config = dict(
    num_hidden_layers=25,
    hidden_size=384,
    num_attention_heads=6,
    num_key_value_heads=6,
    head_dim=64,
    intermediate_size=1024,
    vocab_size=8192,
    hidden_act='swiglu',
    norm='rmsnorm',
    norm_place='pre',
    norm_eps=1e-06,
    positions='rope',
    rope_theta=1020.0,
    rope_fraction=1.0,
    qk_norm=False,
    attn_scale=0.125,
    bias='none',
    tie_word_embeddings=True,
    parallel_block=False,
    extras=['hashed n-gram embeddings', 'an embedding shortcut', 'learned residual scales', 'capped logits'],
    init='normal',
    init_std_qkv=0.0252,
    init_std_o=0.00356,
    init_std_up=0.0252,
    init_std_down=0.00218,
    optimizer='adam_atan2',
    learning_rate=0.000702,
    beta1=0.9,
    beta2=0.95,
    weight_decay=0.13,
    lr_head=0.00994,
    warmup_steps=383,
    schedule='wsd',
    decay_fraction=0.759,
    decay_shape='linear',
    final_lr_fraction=0.0,
    batch_tokens=[32768, 65536, 131072],
    max_seq_len=1024,
    doc_mask=True,
    train_tokens=603100000,
    max_steps=8960,
    dataset='wikipedia_en',
)
Each number is 128 + 24 x the weight over its row's rms, rounded and kept within 0 to 255. Layers, rows and columns count from 0. Numbers have three digits each. The size before them is the row's rms in percent of the matrix's.

# layer 8 MLP down (transposed), 1024x384, rms 0.0756, rows 825-861, columns 0-127
101:146095154158146105137087128109141154107151098111135120157065122166094129118122150115150165095134098114092136089133137139096092131083158126117140114112125145086175109091168140115088121105142150129109142109140146132139130104113120165146103101103136161121093113077153074104139105107149145128138127142118093180085154097113113144120111145162152138125153131106127110171121127114142159158118
100:083118137128108144155077121135172090113134109153123094130143154114161147126105124114121141117102117123117134115178131089169112153135150133098102134097165132135119143119136104132103126137156095115134077108109126156123111103145080125139116082127144128115127157145120130146155123078125144118092168110164157085116146098137128118119113136117111177095121147081132131166111111134148164093111
106:154137109128132170128149158122079147134162105139085077136093124173144176127104133167172091072118127137134142165183140154127115165128127097145140126142109075156149121165126083142123111136130103121105093163117084161113143122138148113103152123053136101094167131129140185117137125140154103099116152131123115139133146135183152147122124155109077097117100111136119167117174113142142107128127
100:130095117117120110151112129140140118126121138125102117105052126091123150126105139150093140169155168181167163119122163136151133092138137151121130125196144132119153122127114082175167172140161127079146089117112103123127153133129145207090122161119103130131156128092125138137142089131100123124136112130117140119121141080171145099146149149110136104157126122104100081172141113117121099134156
101:127120164123088144174098109151172087111131161090149104091120085041131104153114137148135110097125180127133127123097105170112112099123147137113124109100113142118152137126143108122139126128118152110124146123115127139126098114140145143113124139099155112142093167111136123151117103089121127129145179116120126146150134116122136133197131117135125141144113151143107088120124139171070167114130
099:110135127120121153131096137111189139114134153132165129183129146139098100131159110102125126099132100122157122094124113139145142127157139133143108111140138135120143129110125131127189152140131086101113105163106138124121119188127153122128116127118131122135132138138133107128126127118170085141118143153142086168134138121108117129146156141179135113099111143161102134150103148109102100135119
102:103144124103123092134117126104131112071157112117159129114150119135118126131128130116126116160092132144126155097145108150175145122116157120107131167081148175092104145187100117138116164159129124124117184147142138125117147131128135113109197143107159142159185119118147123131145119164085160127138113177124136119126127136166104104155123138092125116102104114160127143173168122158150141080120
100:077115069171115135121135092143092156125159130144096107153157097167129104078121113131135102111172149102097152145130116121117096110117136093128112133180140167139122154094116136116170086153108082148136111109124086127118142167136146085120113139151107101104100173129121103080110151111174119114056132151149161096168166111103148131106093120145138131135153157124160107141098143133121081137143
101:141127110136104082112097158153139135159102114103145113115137102091120152149159163095151143157136067117147128082127116131185147136145102146140133113165111140116122113100122144140153122153150083155148112133126116131124099169143109121145096096141157164095107141145099106148176123118124130143074148146123122147166130123119136094126146127182150132153140153132097125124119115114102143106131
100:117137112172136151177130074121150111118118102151096164123147130133118120130121134127139133123120137130111152183167090156093142126154149115109066129168135132102112086152125132118165154110103133108132132108144136099118128125134172110109151134142141131122148137125170141130171116095069109116109150159108133082127146131114108118095122156128141148145136153106130138129149109105107125118084
095:110154082135146145166140155078151185161160144135157153103117165150130172130157129132142094184097118122113125080142139165117110116086086126117113124157087121110099105075109118161146115127121112162113094130173144121107136107119104143076115142123165132118112151134105128146156114131137151145120149135137137113172105111164142176106159138111104149144121100122112177125100137137128113137117
094:169133133102135165144088144098094185133147137128110177146174105102111134103134110130176136126123167090076127129081109101104122139134121134146122087121124173141131093112133136115125123091137143126131165111147135146147133151119112151101170141123116107133136104148087155117083161121135111144100140083131130183102120140138193154131085101166108118161145154149158146159147149144160153118133
104:097117158131140122173101086100120100145107121138101104162189113115112078170128168124121118111140114143137131145135141109119097125147110121113143121163181100098135131175175108131111127118134143140117172121138105161132147104109140113132107140112086125128117113128121134160148126110124147134141100134123111110145113149126165109128126101140122129104138158161132134136149078101154156145147
103:130112151124135076082167139094131134134126099108126119131144099138138117142131139121107138073104103102093130115122117182124114147107082147102156113140132073135159114133143162153067090110148137085122117134083110126106164121148162115119127075137139150109154133155119152132123135124081101174160100107145110134112129134154113105123124081163115131128102113126152141109128125093117141156117
098:126117123149176143122136160111117167144113139086077152066123145116112113168092155126132093126131127091095093113123146129116137097160062133084141133166108136117127116148122122149117116087086125116146150094134116112112125100135103167174145158159112116135127122142112154127136109110150170177133138135139142118148132126115093098093178085152117081113114119107116124130133070150113120126089
098:164111158148135123140131149122139110122109135089149126133205126129090126132108110121143130128138136145144115132100143150130163124158087150122105109122133137132112134218163083097098113090076160119123118131120103132152140122094141156118099112111179157130106097132114115127163159159150141122109134142119114131105185108105161156075129129110138117162109137166076160093122101070123149112143
097:140099159134134112132118151124145117137061121092137109109226069074165078144097145124111149111105123149117162144130146120146160092157127118155106153124165132090107130135138070094159148106124145155102118154120139132125092157140137110164131123167150129137163114149145116126114121153148147156106117107097128126167105129136139146147166137091130089210188104136134133127154088122116122096157
103:146123126143140099132138100091098142160128119152155108135108117120126121149094106113159141104142126138143121155112149115087079138105134117086090127113151129108122173116106130136152110105140137144180158134135144119126106099121107153130119082128100119136117150142156162126205123151136144098138132137157133157115153137161123179152156153120146105114121145121085142125173105129137146131129
099:152127101134126116159108197167094137084085143130164115106094125122186145134126111111148127139119154113151139123121118141133156149138181112159181134141176107132122131169079129128140130167140138116097105087120140134089127106093088113151118130119103151109189154127133122103148130108114144080075107105107130134121116135094074092148124120160148180139110111123138112140122122118117124119145
096:096105128099111144118152131150116065129146097104151144128183164186099125172170154150173135109136114131100135140119116118109101142140101103101104124122136180122113129135125124150121127145169125112122141096139124107092093122136093125130166118113132106113102075085128131137130141107134139071167133128104149157114135162129128142125127134150147131141129109176133110110140140139175109123113
103:095120112120101146132137133136120150128155148111159164097189142146150137133091096108155128158149097115129149112127092092137139121130111160170113151138129135132109125131164125075106152149137128152120089163115123190105170125086138158165136133081139102108137105109136084127134157119126133174108120094155151153100102126136127131129090128127123160116124126184130119165077121096112121125177
104:159112124143120149152102127128122115137146133150159172088136124156138126118104189095107138099130131148121089101158122133117094124109129110128131111129126151169117167140101140082127118093104127151130131176141118121072143107137162158140133119120136151133175118082099120129156105105131146151126101119103131120130154134112141112094093130125128106130143130113144134129113123195139184138089
101:130158176153151127122142095136108134108143120097121101131015148093144127140154160128100129121126157125111152102176122095118135159156099140148115108145144145087158121157112100132126148111122141109116115131120089094124133111122131167112158134137120131145074136138146099180111091090155120147138106093134130124127130142133130165140099120075101122164149108104144142124126117125146097111116
094:146133144124141136119164114129144153127119159137107184124047125106107129118146108163105159129080145125139135122136150136129144135135115131107113125099132106131126128114092110129139102105104111107116171117144166128088167116079124108138157138099146107159150133129145135121142129126131135102128134125107133142105152125112094138103146125135123128139132145162158091116095108091130094135098
100:119140122095112171085119119165120121103127099152143116124052131093115131127148146124153141170154130151095118098091139120118117159127099133096135150159143119096134124104108139110125149133120086098137150101124111113125114197148118111131170149123160116138156173151123086122091121123106166114107131125134139097101161144158133121116152113128137161128152093090127113124164122155151133141150
098:135114205117148128168131100130108110115081124140108150130146128121107085123110091147122147126112164111152106123128149118127157094130098147183163086131131112140117135125172140123130126109133168135093128153131161084163161101123135137175144133181150158083162085114112162138093081098128125150080105136123137117156108127137126100138098107087115089086124117132142135116124094139087109102127
097:134111133148141096139141179158174071118096120123130114161090134115100096151135198140066105106094155135153111150132095150088129152147109177102148138141132155102126134169085139146136141143109147139132106156139147092131131140173100119147104145113120132144105126120138153126094091114139138190140144094140101150134127122110169111119180131141138106140172146119130137094151117129113143113101
097:118178102119156118152072127142152144175113139099122100152119120160135110150112129098159124168094139141149129126088104133123084124133091092108129132106093119137115117127118168138137128125136133148141174167127158130097105107167120105097127154143128118124118116098136131109140131142150072107104143145115143072145124117167121106157129101152138121088037110142118138127169126149117149090153
102:116179052160143127158119105111112123182125139126085131166163146135112103087152129135132123112117085119146137136140136131144082126149090123119151127166128155091112115133093130184135121146134085125135149171153155142117136122142121130106117107093116156176153118098122120150108120125119103118059128107113126088123139095088136120137111146099129099133148099114129115174133133135121138127125
092:106140131159147126111131136129114119111104139190137124089086135119184112150120155097119176145110151116178088109069115132174138134110166109165127151107097116140190099180115169164101147152123156125131111121143138114098134115106068148162110123124150129142113141137149106142112149120086148112165136142158079126149128150113111107147125151113115129109079139169150114166115136139159166131111
103:159135127108123140148131093145138071119114138144109135146115104125140101120161190153158159106147122135092108088151202088178105105153122121151110162130160132139122136134123128110151137159065119088122136087121174108122121126128119119119095163142089120113153143158121144140119140075129153094106122113119152120111154155141136100126145125135089082142145120109112115149132144122105122134107
099:130161128146125112101091119130102153120143143119121100094113121120166137150132131055151113155157148070139123152125101123144131152166168128054126105099122138138121138110153122128096131135150125134109152077140139077128129098110189106115092124131128118104104117065129116121105168136160174121154123140121158136155156103168129125156110159106135151128116134130110160099159109109157119137156
101:088126145165130124105143146137154118083099129102136125123167092144102147150157145105095107096143134135105108128158122114125147162193085087124105134129108140104138153098150087157122105087092152152114121132062166136123116120121118112141127126165108147121150064169113161139112091123165147157100151114148188161142135124121144116127132126129132130087151132113157123128173142123167109114100
096:142127124140157144113126158146123148153112179177134144127179108103114180143132142117110135116111071117145083137125120138121141124135161102119118136127125112137100089145111149167150104112146131110150121135146106097108143139103085156113139114085155125096100114117108168115100123167145128166144094114102156125135132134135168121143123103147114172155111154133111094165097181119109164148147
101:133164154144107145113140094151155149105161105129116126139229131102131132101130102154108111096150092135121127136117135127103131125113153147131169113159137097110114153130177130134128157122148162124127122123158142119115117128114132100133124147125132144111176123131117124136120154130099075142124120135130125109112143104112133112133117120145101132132135127128135141146134122120116128088122
100:137104097064119137167080112106158119139077101107130131120056118146132151108159133154142133136123112147119151166131160123144121126134140102112153123107135116127168099141130125117129166127138092106168149105132166173144164118125094116146136173167124127126106109120120131131118119107148067167131129121090103131098096100146167070131120140113090167128124157182085091147129127143156145145113
101:094129131107107142143127124105126121104098140181141153139189129127104145126122178142114116162142109111145138096101120148131170141122174139107140108099139131138134155097127140106127109129103153117151096154107093142140096098175137126136139133120138117145095166145133134152153121169084125130078120077117112134136126120108120116112144105136128139130126121127116133118132121128123140156135
# layer 8 MLP gate, 1024x384, rms 0.0793, rows 826-861, columns 0-127
104:147123109153140176124136117136106163121123142126105169115119117112102087120118108129138109089153138101084114151136091121151140128161112134136122080113144125112121089102112174123147131127130117131096156146145116133128174151129094114150095111152150087097132101143139145106116105140074109117165155121140112145126101117066118125145082156104143112143165171127108153121143077116130148117116
107:117086167145132117127131155120122146160144100113121152118125097160149096069099131114152122132061136121118164119146100162082154153141134173148141156138123120106099150146156107149185134135175104096124137112113109136108142135118184135118119133160116129136103132089149139110139126146082148088098128066140108119106098105130127069141146139130161157118159092126129138140156140178142117141095
104:162107124109126164122095159117112172132140118159123125119167136157116153120109159150135142117074190139130126104126155101098100105157090139127120113163091138136153131143164155134168129103124094133145130114116166136127122116187173168093117152137123114116139149134141085108120164146107115151130126133094121121085116137156136134164167153124134098119179120133146130110097136094144078121133
103:127110112099096111154148174138134147153133114144135095118108123142135116157114146097157123124136148103111097103115162125122142147153142120136193110139110140146085135173123132137173163141113122161112106128117130133110186137162131122131142132153116118119185146133114101115080181139102162147143151129117165109143121120147128125124138121162135123106153171081108151116069168091122080150119
097:127159125143137163120107151105131130142145112177148079151134148112099163171140099132149103155154142120091118132111184094149151118142130136125141137137079123104075137110096139132139101111126154125126130101094129159123120126128110113137188122116151169112141168155134132135120151147160140134096098132093126147138130130120096140134138146157116126110145101146126135084183113127111159137125
100:101160135126117136116163101102116147136102126155113145101127127121126106094154121142149150130144165118081110090106115127110162169149118123147103103153109103134098107166121130115140121114122057104100149105142112178121133179167135130152148143179149109112145130127128087153105133130108144160171108174121147106101147081144103156164089168118114130137173123106144141086102126120136161138130
100:138099123137100140173159109161118193128148143135147128097132088133118121096123111089128114122083116162130137126133130147125161147127055053127145076142127098156113140130165106142160146131091108139155098134124105157149163129152138122147095098137112138117112126150114109107100145120129090122139094182173122121161144132107111149130102161087104120088195136146157121094124150149133128155116
099:103127102154088102092111156108158163119113104072145087105137162117153152090114102139159137142104130114090079104121116111137149111195107122138144113157076138093140104120128154145114115140106130142131104144148157089133118111134114130112114131135108115070176126145130107175127177141120158067102166152143139166147105113127124117102137095101121088117111149131159152123073118122156111096133
101:132092144144140120121132116108152166176132091175125119120120144145082151132127055122139144164125134110165111113144160111147179167124105102107145126088136147121092130117167131094125120128115084124089143139161141118137135122167089120093142146118121114148133118161127098113088110146150158124169113116138142130127113131177157127173086138153112131114121162128121120099149094124105112096116
094:067107143150137136142174087107143152152104140124116147130084086134139115117120090133118100175131116139155130152125118127131148124118170117090124117119123139164124154103158111114172108109092128126109120126130117064119123084104135123137096137157155138115125123099113126133089148118136129124087115138096141102135119146175169157175113150163103120166138124106194144112128148100146122157127
093:130139150120096101091174127127084166141092147151156132093101143148121130162146122164124111167105132178133131106138101103131108114096113110129100136117100103102077138114121092138157175173102103138110123121096153197116138106138143158125125129186090163129135117120133151112086139139159089146128122130137142137181075162121085160120125117123126117164094144121123156136098147149139109114189
099:125120099104109108105177129152112133109115122136162143088144114132132131130125138186121155110146148165111111134115160099144105130137107093108143136124102139153142106182127095132129113139150105140107103145112159129104118136117126110138155116137117128131148106152141083178155122149132112149129088118138135158141159153157121138137111146101146132110152114155098107093148130146111092145112
104:142069117088110174146103155113130151151134112108134127137129118119144096116172133103142123156153154091159098123150164126146131167129097124137121121140124150092121139118140124126137134106118112171102112148124164146150158125129124132121127166116095156132103142129148116145141146124148161156092129113133103157151115134171112096132152127082171136119175104129163093093118134112121133116124
097:128087151138071145114178154124102157127107152167149123121142103116123135148124123145100167115132082133120149094147147102146120127160129120179172097140144189126107106151099148102137109094144122120150129114104183106145152147121124123100122138134126145144137098147136094132117133184142131164150113131123161102147101125144126153148148146113153113156131108140111124102109139149117119106103
097:162136101120129124154147150098073135127122147116165088132124118130101125130095160151155158125134131159175168104080111140132171125129126127112131094132127104117144149127073088103090101161113187118158122117133143159130110088137138102079130146139140132170120138160123135115111147120146153141096125100083132123140098112127171137106108136109152179135147131168154158107102126125125181083113
099:140122113151146158109076128110093156141161118106084158114125098170162149093103120151102130082130119142081137095123139144162161105112089160097155134136158116142107134129118180151088146143122127110104127114110131159144109125149157140141139152156095143136169103125103164115134106130147086139164123052128128136111103131145133121118144132130142140105102151081137147104127092110182127113132
106:128096128106118152149130190111121120095124165143135131136121100141160106125153128119165118143134203151131129121159094157113136128135102143112126106157094116163142085110105129152098118126169141110148112107128165122118132112205149147088146129116128150140169132141166118081117162149149181148145119105108105134147071144125131116092101103095108126112103153102145131096104136173084125101109
097:088107155111114135151110135100123146152111123125131140121130118142099130131163065120139151123119147064108132155107148117147141159120172119130161112139109142127103150152086114141128143140124116104051123141128129156135114134117098119113152113137090166114126111137130137108152147186099166175138121103151153110160140150159128166125130150153128166125149159099143098089127112069097122136082
097:149111123128126110118117133109127163135088160137100128102131148161140124148143158138124164085101132147135131166107098122121131092103122167107100115133115133126092150137076124130151112111129152101102139136141098126107115117098126109135108156154130174129153146156085138160124118079118133168153141112194127157168123122142129078103104108130184098096114132155141155128116141145137119107104
104:147113091143151118153172140105095143103095079118123151131130148143128122125152103096138142105137139109127093107145163132147141164096105124118142185133103120146115110170108118119140110158139105121128181101158143104145144115153152146137132157159152075086135112172171150115139100101136101101120127174112163123107112113147117105145096104105104134104119146173101094082146173129156121127143
106:158113126102147098117155123118086108122125091153156162085135142108122134135116138106113178137105100165097153126135112144236146152150118122148120088151145127111110155075143136158131133105168173122156133118102131144140109114138125136133139146122145136119167147171131115141130079128143104120155099154130135137143136108090075161147129135095106118115082127174121182135145161094126114126105
099:143078130150130124121105170170122196119131155143115192132158100169094156126110155151140095130132145092111101109140109135109129138104085102111127104173152100101096103111107122109129101111137168094116133106136101107147126147119119183130128093106124133115134155169088123105128119095122135147130143129111109160155109108109118106109126142099114121125163144134089069100130158148146139164060
102:143133080145106171164128126116108145107151174137121141130158135162128144142127133163114153101142135112116164111119146138173122127113084158084122127077134152163118139146099154139131088084104126107148137122090135180171147120156118106126155110154116116112184146166144089101116095110113089092137174115119129160151142112137121111133144128146089104136134123174112161140164082110119156121101
100:162101128139146117139098108120144154137123085150128144146125145129129101123120136132123105137120106173139075066116114124116115108127138134116111087130106146138113130116101148158146142130093137123122136129094064130122136118136140100141128131118128145127136133113114086091094115102110149127134108138189108129090122152132128090124118122112121167124136171119151153158151110132126166105118
095:143142119122099113118114174139165187138131130157136118117131139163124103102144143147127137109159092079073093088169119146116115090123122136143147144105140150094138116125172122161135159119124087130129159137120147169094161112129140153088124153140112153114158118153136131094114139153123157115115130132131135115156148172101133142123150119120163155127133149106143107145159149140165068109133
096:125138132160158083096100117125124148104122162113135124118143094121106110131145122133155146113108163109166127104129117121138161133148125127134111111174077124139146094087068129091139110157134113177152124134168125075102105117079127133116109125134138121124150125156114157142121086151125088150127113087108151158155126064159190086114156082149140133110133118103151119085124100129165154127101
100:094104147143115108135123104144113124137127114146094159142112130124118103082085131119147121185126136141120119103102072080168176122164132111144168083140138149164141150093136124118119101129135126179131131136113120132097125125131123078131128133103151102089148089144141129112155155123100078133101094114138107132139141179100079115127129144102129114102134127153118125127152095116143157155125
103:161132119131145102153133110163114151124125122107107156109154111174099086130143112114134126121105114120122174118121150154140131156179158143149076138125124121115120171137149130136136103159164134105111115129114115130142135119112140128138169161140108106060159167136144130105126098107147166124157111109151102107101118137121076128163102122093171119092132088167145103091160093134124102117149
091:163141112101087163190116089120145164117155141149137150142130138099105100128162182123161114088127137170099119106118199128148135124123121147131138100106113112098142088120103049136158164136152122076179116089090118133155152102151139117147106159137096144140129138144116130111128107149117137123100107109138144122096136129122154125144133105137133134090113122139146142151144150149131104106100
099:139108129144156140115134135115116143164104123128144174109149189150149112162111140144134073145139134103135110108127108107163170118168096105113109101158095117143093157156122143153133138127093079131120137118135142157155118114144148121118106104114140123125141129143086146109107120096105135173125120137127116149166157129121118149092148108116123099099090168112130126105131168157107125115124
101:078150143115159118119173123102137144112138138119124150098134120116144132136168158188112138174084178125119117106138137112107142142125152084120113111163107160139142185129137154128181124151156165127121150169103115133134131115110113143103133160145113110114136092122169084129147154151117065106101148098114145133133133118113079122139117135125156117162114147106086158132116098119101180078094
103:131130122132108146133087139120090148183139108110095155133112096128126065136115121135170157099123108139138096076124077157183127136128131058125114131145095124158096166132148155133148098100140076136161147100157084151133140151157124104109127103178118124124126122131139136120139109110104105125133143153144115108123169154111141143143146141116133094137129156105120143099131116137087096104129
096:152113134108123107100153109089124160092168071106124150148117109145091161148095127129146147154112170114092121073145103126079129143128135129155091137153063115141122144171116147081139117156140140134169119134109129091145134099160120143084158140131127109122180167167146100122124124107116118144124120118097123128148136119145102173119180143157122133138135087141100120080114129084125131116122
093:122116132118126101130174101157147096085144114164142103139164151175099143162121136121134156112136130125141165140114154085175134136143181137149138121109134160110117114102148152069118102132132148123145118151080162100114099151154119121163154108112120122143160137122096121163125150153135097115136085113135108153079156137119122121154134144125129121156098103131149164155148072102151131129085
099:187113150154151131127135131107114135137133118141105170099091153143132089127103176081158108160102130094107109108114085107113082117122100151165124114140094123126092133128127142153122084126098143107111167141137118141126156129119134108163102120148158162112135122118144136097137140155105132144111103148163126121149120168127120110095124128151111113138190121120099115117123133135144183128132
095:106123118146125111116103141121136138129163127131128146094161114145090152142129100139152173083128111162130092131122115097122091122179119092143148171081135125143140104107140106113134108121157104138092140163105152141132145169157136151128141095146120179125104087154140113145083117106105147123107103137105128112163137142142146114119130106113136094100132120126150172145121103127099142156100
# layer 8 MLP up, 1024x384, rms 0.0777, rows 826-861, columns 0-127
100:086124095141113161104122080162111119113140080133136167133134097162095116111103154138089112119091128140135125120169133141130115142090144168103119155116150126134126091132162125136147107123128119116129131140157092175159165108145108115134148122121146088080108120122153130120120135151105127152100117132123090121209102118098133151144092127133107096131144094134196152142161135120110147138089
107:155159144115137161122148179128132093123128136109106138120155139160118148149146086128171107135133060138159134160116148150121159113113088145109141147124097114112101145130161093124146108083146104138099164159136127135095153151124153099094111140123124098130113161146118117124172135086108110171126147159160098154098134118142135114103136142127133106118141168141179137188120149124131169135129
103:134121087095133157117106081132121117136139129161143095103165160135147170134112117151157132146137163106093115133126108136110094149161158115123184101139105159139135140110143112108130148137148099108104108094129131203172141127170165172133104132115157127132122163110153133168129115156104129098113166100132113140101170136166152116118142132134139114131139132126136168158130147149155109125150
101:128117101113127140150086136159074128133161153128118148074110123149169158150064132133145151112105136107096155157111159109115143166166119154145149141127138166114157156105125105137080119129139137084144136104121137137127071112124128124076102137123173192119154125135099137137134111148100105142143159095133125105150118136176105137122158147131155169135168144139153132092091124131082105139115
100:108121126133141147104173145108105141102125127137119126151104135100101156084098100102129131147153106131107129157084165141098178156119105144116141126136072079178155127096147122096106137179095153125093118093103129171104119165146136125112101092157129142128127141110101129140143158110138160136117132144105144161144121109170123135106090131153128096093118106145096128075115137161127130117130
104:115135134114141120130130149126095149161120118104130125134144119133186119121141107112106156120115116167180144120125159143106126068089145076161121125094117094099099090097133169104094105133132158094138125116136128121137118114144087161140127128114179130137125120125159150115125103141092118120114134149145106141160152132139129126106154128104109082116121140083108142127170128131115077139146
100:102137110129143156137129116119164119111174132125126160074121113121091109094144132117167162139123132043106111120117130131163140131159155193157128085163113106168121134095089120126155135124134166125101149110113123080102144129121125142139151106128099114143115179123119128100123154110134153116120145132110092114145097101098157129151142123141138136117099153146113129160100127143112133114120
100:090147133137158148096151125128160166135142154108137095128127092095097137119152153130110112147105113157116137108140104068113148094135137123136161094120095100111105171154076088126158112121132124093153115166154148118159151121143130158128147109133118169139158194138161111166152139090077112113126099114117121116103121111126144131096141147164148162095152144125155078152120080167101124149133
106:106123120112150203131113112176154135153133122120106107124093151125164116098152106096091123105183096162105176154138125106133162146120139129104161167135115081143114154111125114093130122098101134135150106145137130102132078133102112134134091109134134164125190125106112127167127154135130113134113128135148160119135144138073160157111156148170117116118083141124139116159128168122162137141160
094:157091099145147146098153090155136112160116180113144108165121089127140190141125139142131102115158138124152144165137148110125166101117155108113119134093147180139169196175129148119138141103116123094157123126092130122115126147158177149135121097092122088133131125122141115104126107120128053123138114131074142113071109080161150130111122135103100159133142148133140124123124115111176119081119
092:149113141169118089163173108129123148157137150093133095078124149144151140133136205142101120107129148132161103106099109150132133135168112122125175119145091170136134180126160154149155152127112116137165118155139147104140118113119161130099128078119107127125097144136118154100122108145178108178172109090155085124155135122125146137114127090125095129102136125138090121121106143078135073126138
102:117131129201153107120160155127122122146110176109098152152118126134175102121125153175130116112133167101145096118141141092157081136155120110140133175114102127149220105121103107172131135155159127098159128149157194146149138115157080132149118092132120138098122074139105130147121130121161140139165113153113116117158119156115132162160107134130118158109128104112140135127116140121127156129193
105:145154141079105141141160138072171149117087170123132114139114120111117130111164113119094095114121130111127136141125144134093123118065133155113086109128128106136084126124136123143153108179126142135155138134093134095125123133094129106125128134123154112120148124167147116230177130134085131158111110108156116170141132131117091118165120120120120131113073112151183180159114130139155144093105
098:137125142103090142108136100128153117138169148150166075166105133124122109123159099143114101106160129115157126132101149136127147094094167124121108113137111077147135106093158141116116153117126130146113079136105143181103129149152119116120118076116100138094139130136155103119089112127159083092120140171107127133101133153126146153146091151145130184104108153140125077098143099099108104145156
096:096091142136107140156088135102146145148144116138163104094119132145114151103115112143148100205117158110146147159115106131109131117136146111140107111130137141138150119103130100143125151172151109148113130180149110170151142086094158155140141131150113136096142111134089143128152122153115140089122082102103140149151080123119091110113148129152136125115111185099123107157117097168089122111140
096:100143164156133123160129144120149113134148165156148081118118148120116171142126127175119099138156136130094135127111169142138132144143132168148136148108168157101111159071109107125148101139067101111144074197142180141102125152107134086130161130123121120175104151120154107163127093090141133163116149103101138124141128121106130130138148121127122131155148142113131143147099145147143112093172
105:142124102141115127157144094184134116158138131161121169116134174113096122145097142106148121111099092121137147113130166125120103150152128112136149134096113149125133122141137124144128102098102127126124158180127106135104097137143141115151116128131099121124168138151150164161115124114127101157128121129103164130098125115120107166170148175158132110140150094150122166110148124113204182127120
097:111103139107116137146117167139100088186136138127151110136126113120130126122127145116156145156122122131155152122159129135141139139054139110119105181107136096180126133161129106118094110133115144144095138132150116110093138124149167149143134114169094123161100156131168150116134146147132135120118126103165118137132133154090084097122135161136165090106157120131167088139160140151154098108130
098:150129100128101070113104123141160081113151121119132113113133125119157161154072166152117143139171126100131118117109162139139131136125132117161159145124171130125121114108144128148143118134143141128129118124119105104146095139152126118152143129118119106137127119122158096117147125108126119104143126146119111150106114145120098130089148083113126163151125132111173144112135095089144135139163
103:125144143113130156154063082144157102107124133114120130131101094134117147141125098148170096140173136098114139151129123093119139108094150136126151084168118087153152106096081137124145128123144167146119140145142129145097176127099105152111149129058179090104124146107163103182165161168158155133117138125108122130146128109113103127097118173125137155123084117106104110123136150126138154150114
105:150101142146147140132155139112096155111126110158149134108126107113123150107084132150153142121135114114126089112166132095117134121125167140107128099156148157106123139101126174178111134124133119115127122151094100133107132094142111117127119090140159131104129123110106150151142089170133142161113129140083153178064150115103141128118090131133095144154098133119106131123129147146092114119098
103:135103153137139159111159131146156121207089133130139119126162156156095157155159161144140120124116165143113124146152090136104135105128076119087130103122123124110149112115112189137126144130152108100085121116101113128092083102142169180140123144113130120099137116168119139089105089111106153152169137140089149132112123129155119086092102148112103073154135141123138147136150120113139136170133
101:107141137144157101147165149131126123150124143131134114159105126116135123164126114084139116129107107148158129119118133134151130151125116114166116152155123115096108097138106133101127135137110141163135138170180155120114119158131110121129106114113141155124120089140120177154153153148188128204103153180169122117105149164122147117114111126102167108136090101092134138123124159142120114112130
097:107126098123095116141149124108126143184117098106107154146106133095152140114056091170112165095112109130156108113121122095163171075126136114129109137155111094158113108149134073164128126070127101116117145135120150145144129119162135177124152147154101124117149135129142135099143120128125130124140162159140096116114099125117116131149149134100141130123143151118187107127104121121136111143106
095:116167086139149141191149082074140116123134155170100091124109119078107146101121086124104160121159190150158129115132167125130116150101100100140106158115132185109139145107141138124094128134108132153150129156145149158126118093110129101146144133088174131109113097139103085119145169103112071128128173110061132143163147110161172152136085145121094152083140113130098175129121142136135110143131
096:126112097156144089146130120120154137108117130116082129145099131144130151098131137118143122127177102106159162129113142109133104166132150116104122067131107076132104131092093069164096116178147109153136082112126095165122132125090134146078151161125151120124130174119103142148121120124130101129085136138127104120117098102130146116128134117142112129111117100137147151130165133123138130181138
095:122081125096106108104128083116096116123199122108113105113133107123113182110136143163121184087135159094128121130153094154146133110122129109132143142117153140104158100131135109150088112159059108095121114128132158091086112127122126156140128095124099175139175105147114143163141125117118132132122114143134108118120120103130135131118113127134136172108180131151150138138155153152133139126125
104:141153104133133135129091109114067147148112107181128139116093119129109103160106081115101136137178088127085099158111110099159107138044134097094145157105156095111114137143120128135107153160158095138112140106165152121123152139152132097122131161146132183181123103116140104155112137126123149141128139112147112142162101128144127100098138116121065145152175083106161145090114124110134150136124
092:090131120139081096137114127164130142102172121071147142180149154124112147134119128133135100104144110148113142143143130126112168132109158131153138159129124122103105106094166111185136156106132089135145094141089123091126127139104092130166144115161146123077155113147131123157094099120133104097073138129139126143109134161104109161153136125136152130083119147160126131109165154126126145131151
102:147126098121163065129130147135115151139124105141129129147120174155141133124128127173114124128107184124132123114104140101135132107119106139150097132154108103088119133162136138121158086133119099133102125098114122119075091091159117151110123111136137136131156109116091142132143086132135124177122135078115132087088106092135131100117155175138110111102168112152093120113084100146121097104131
099:110156107163157124152173114133153130127116146120102122105083093116106149119106108143138149111095110154096169100147117137099115098182119114161089136091103143127166139112160155148122162109123142147092179099120135070110101143115090113112108140172149146109134132138139130140053137138169112130135129147133101117105148113131121120162167138105160124135148109128145113098144115098171137120126
104:100120137157101119163195119123133123094174144119135115142128145104138135166143162153095109135142126125119163168109162151118153100136104146149127153108161137129116114114110146128163111116101130096134082106105105119136176095085146114143121139134138098169104132126084162095123124075113079083114130166125134147166125125160124113089128111084130140099162133130148149143141119155116125120102
094:118113136133118145136132122148084088132160138096122118161139096130114150186095105074127202068159102145137133107125177128114132124128118141113166142099099112141179138114166089132106101104106115113147131148161161117149131128079108145117151129116140119134099137095119120131088104147130093151096110114120074107147125102076168148132135182140125111145102098162144130088121134112179163112103
092:087101114123161121129129135118109119146107117151134142145151120150115157122132117103134139118121151143101102118127165114138116141137118139096120156175125150089115122112106125079156052109105110115108157151109121131137092157115114113101156099154137070101091126129090126108099130144120166108151070142117104169142121112085106108119131114132153140139116143124155136122104115115142139142126
101:137148110109147134106113137097158133115113103100120156120118082108116062183093113096067118138147145123145137123155115146133128108159150115137113144156175140128130077170118162085137110135119172115156096156073129124125141168091125145150102142134182088075134084113151116144149130111114128144134103116142151158180124154178089132134103112140133160092149137149125133136143117100081125119158
100:099114115095111119154134078118145139113091174115109154143092117156113104061139099092137122121099161141143105100114136100110125112149136182133129146101154111136136141103183104114108123133117099154144100123089104140146174138104167116074158140125115117154115105127094136121102119175156137126078166154126104152150149115131178128145150087128116141109129135123103128138084137132067150119158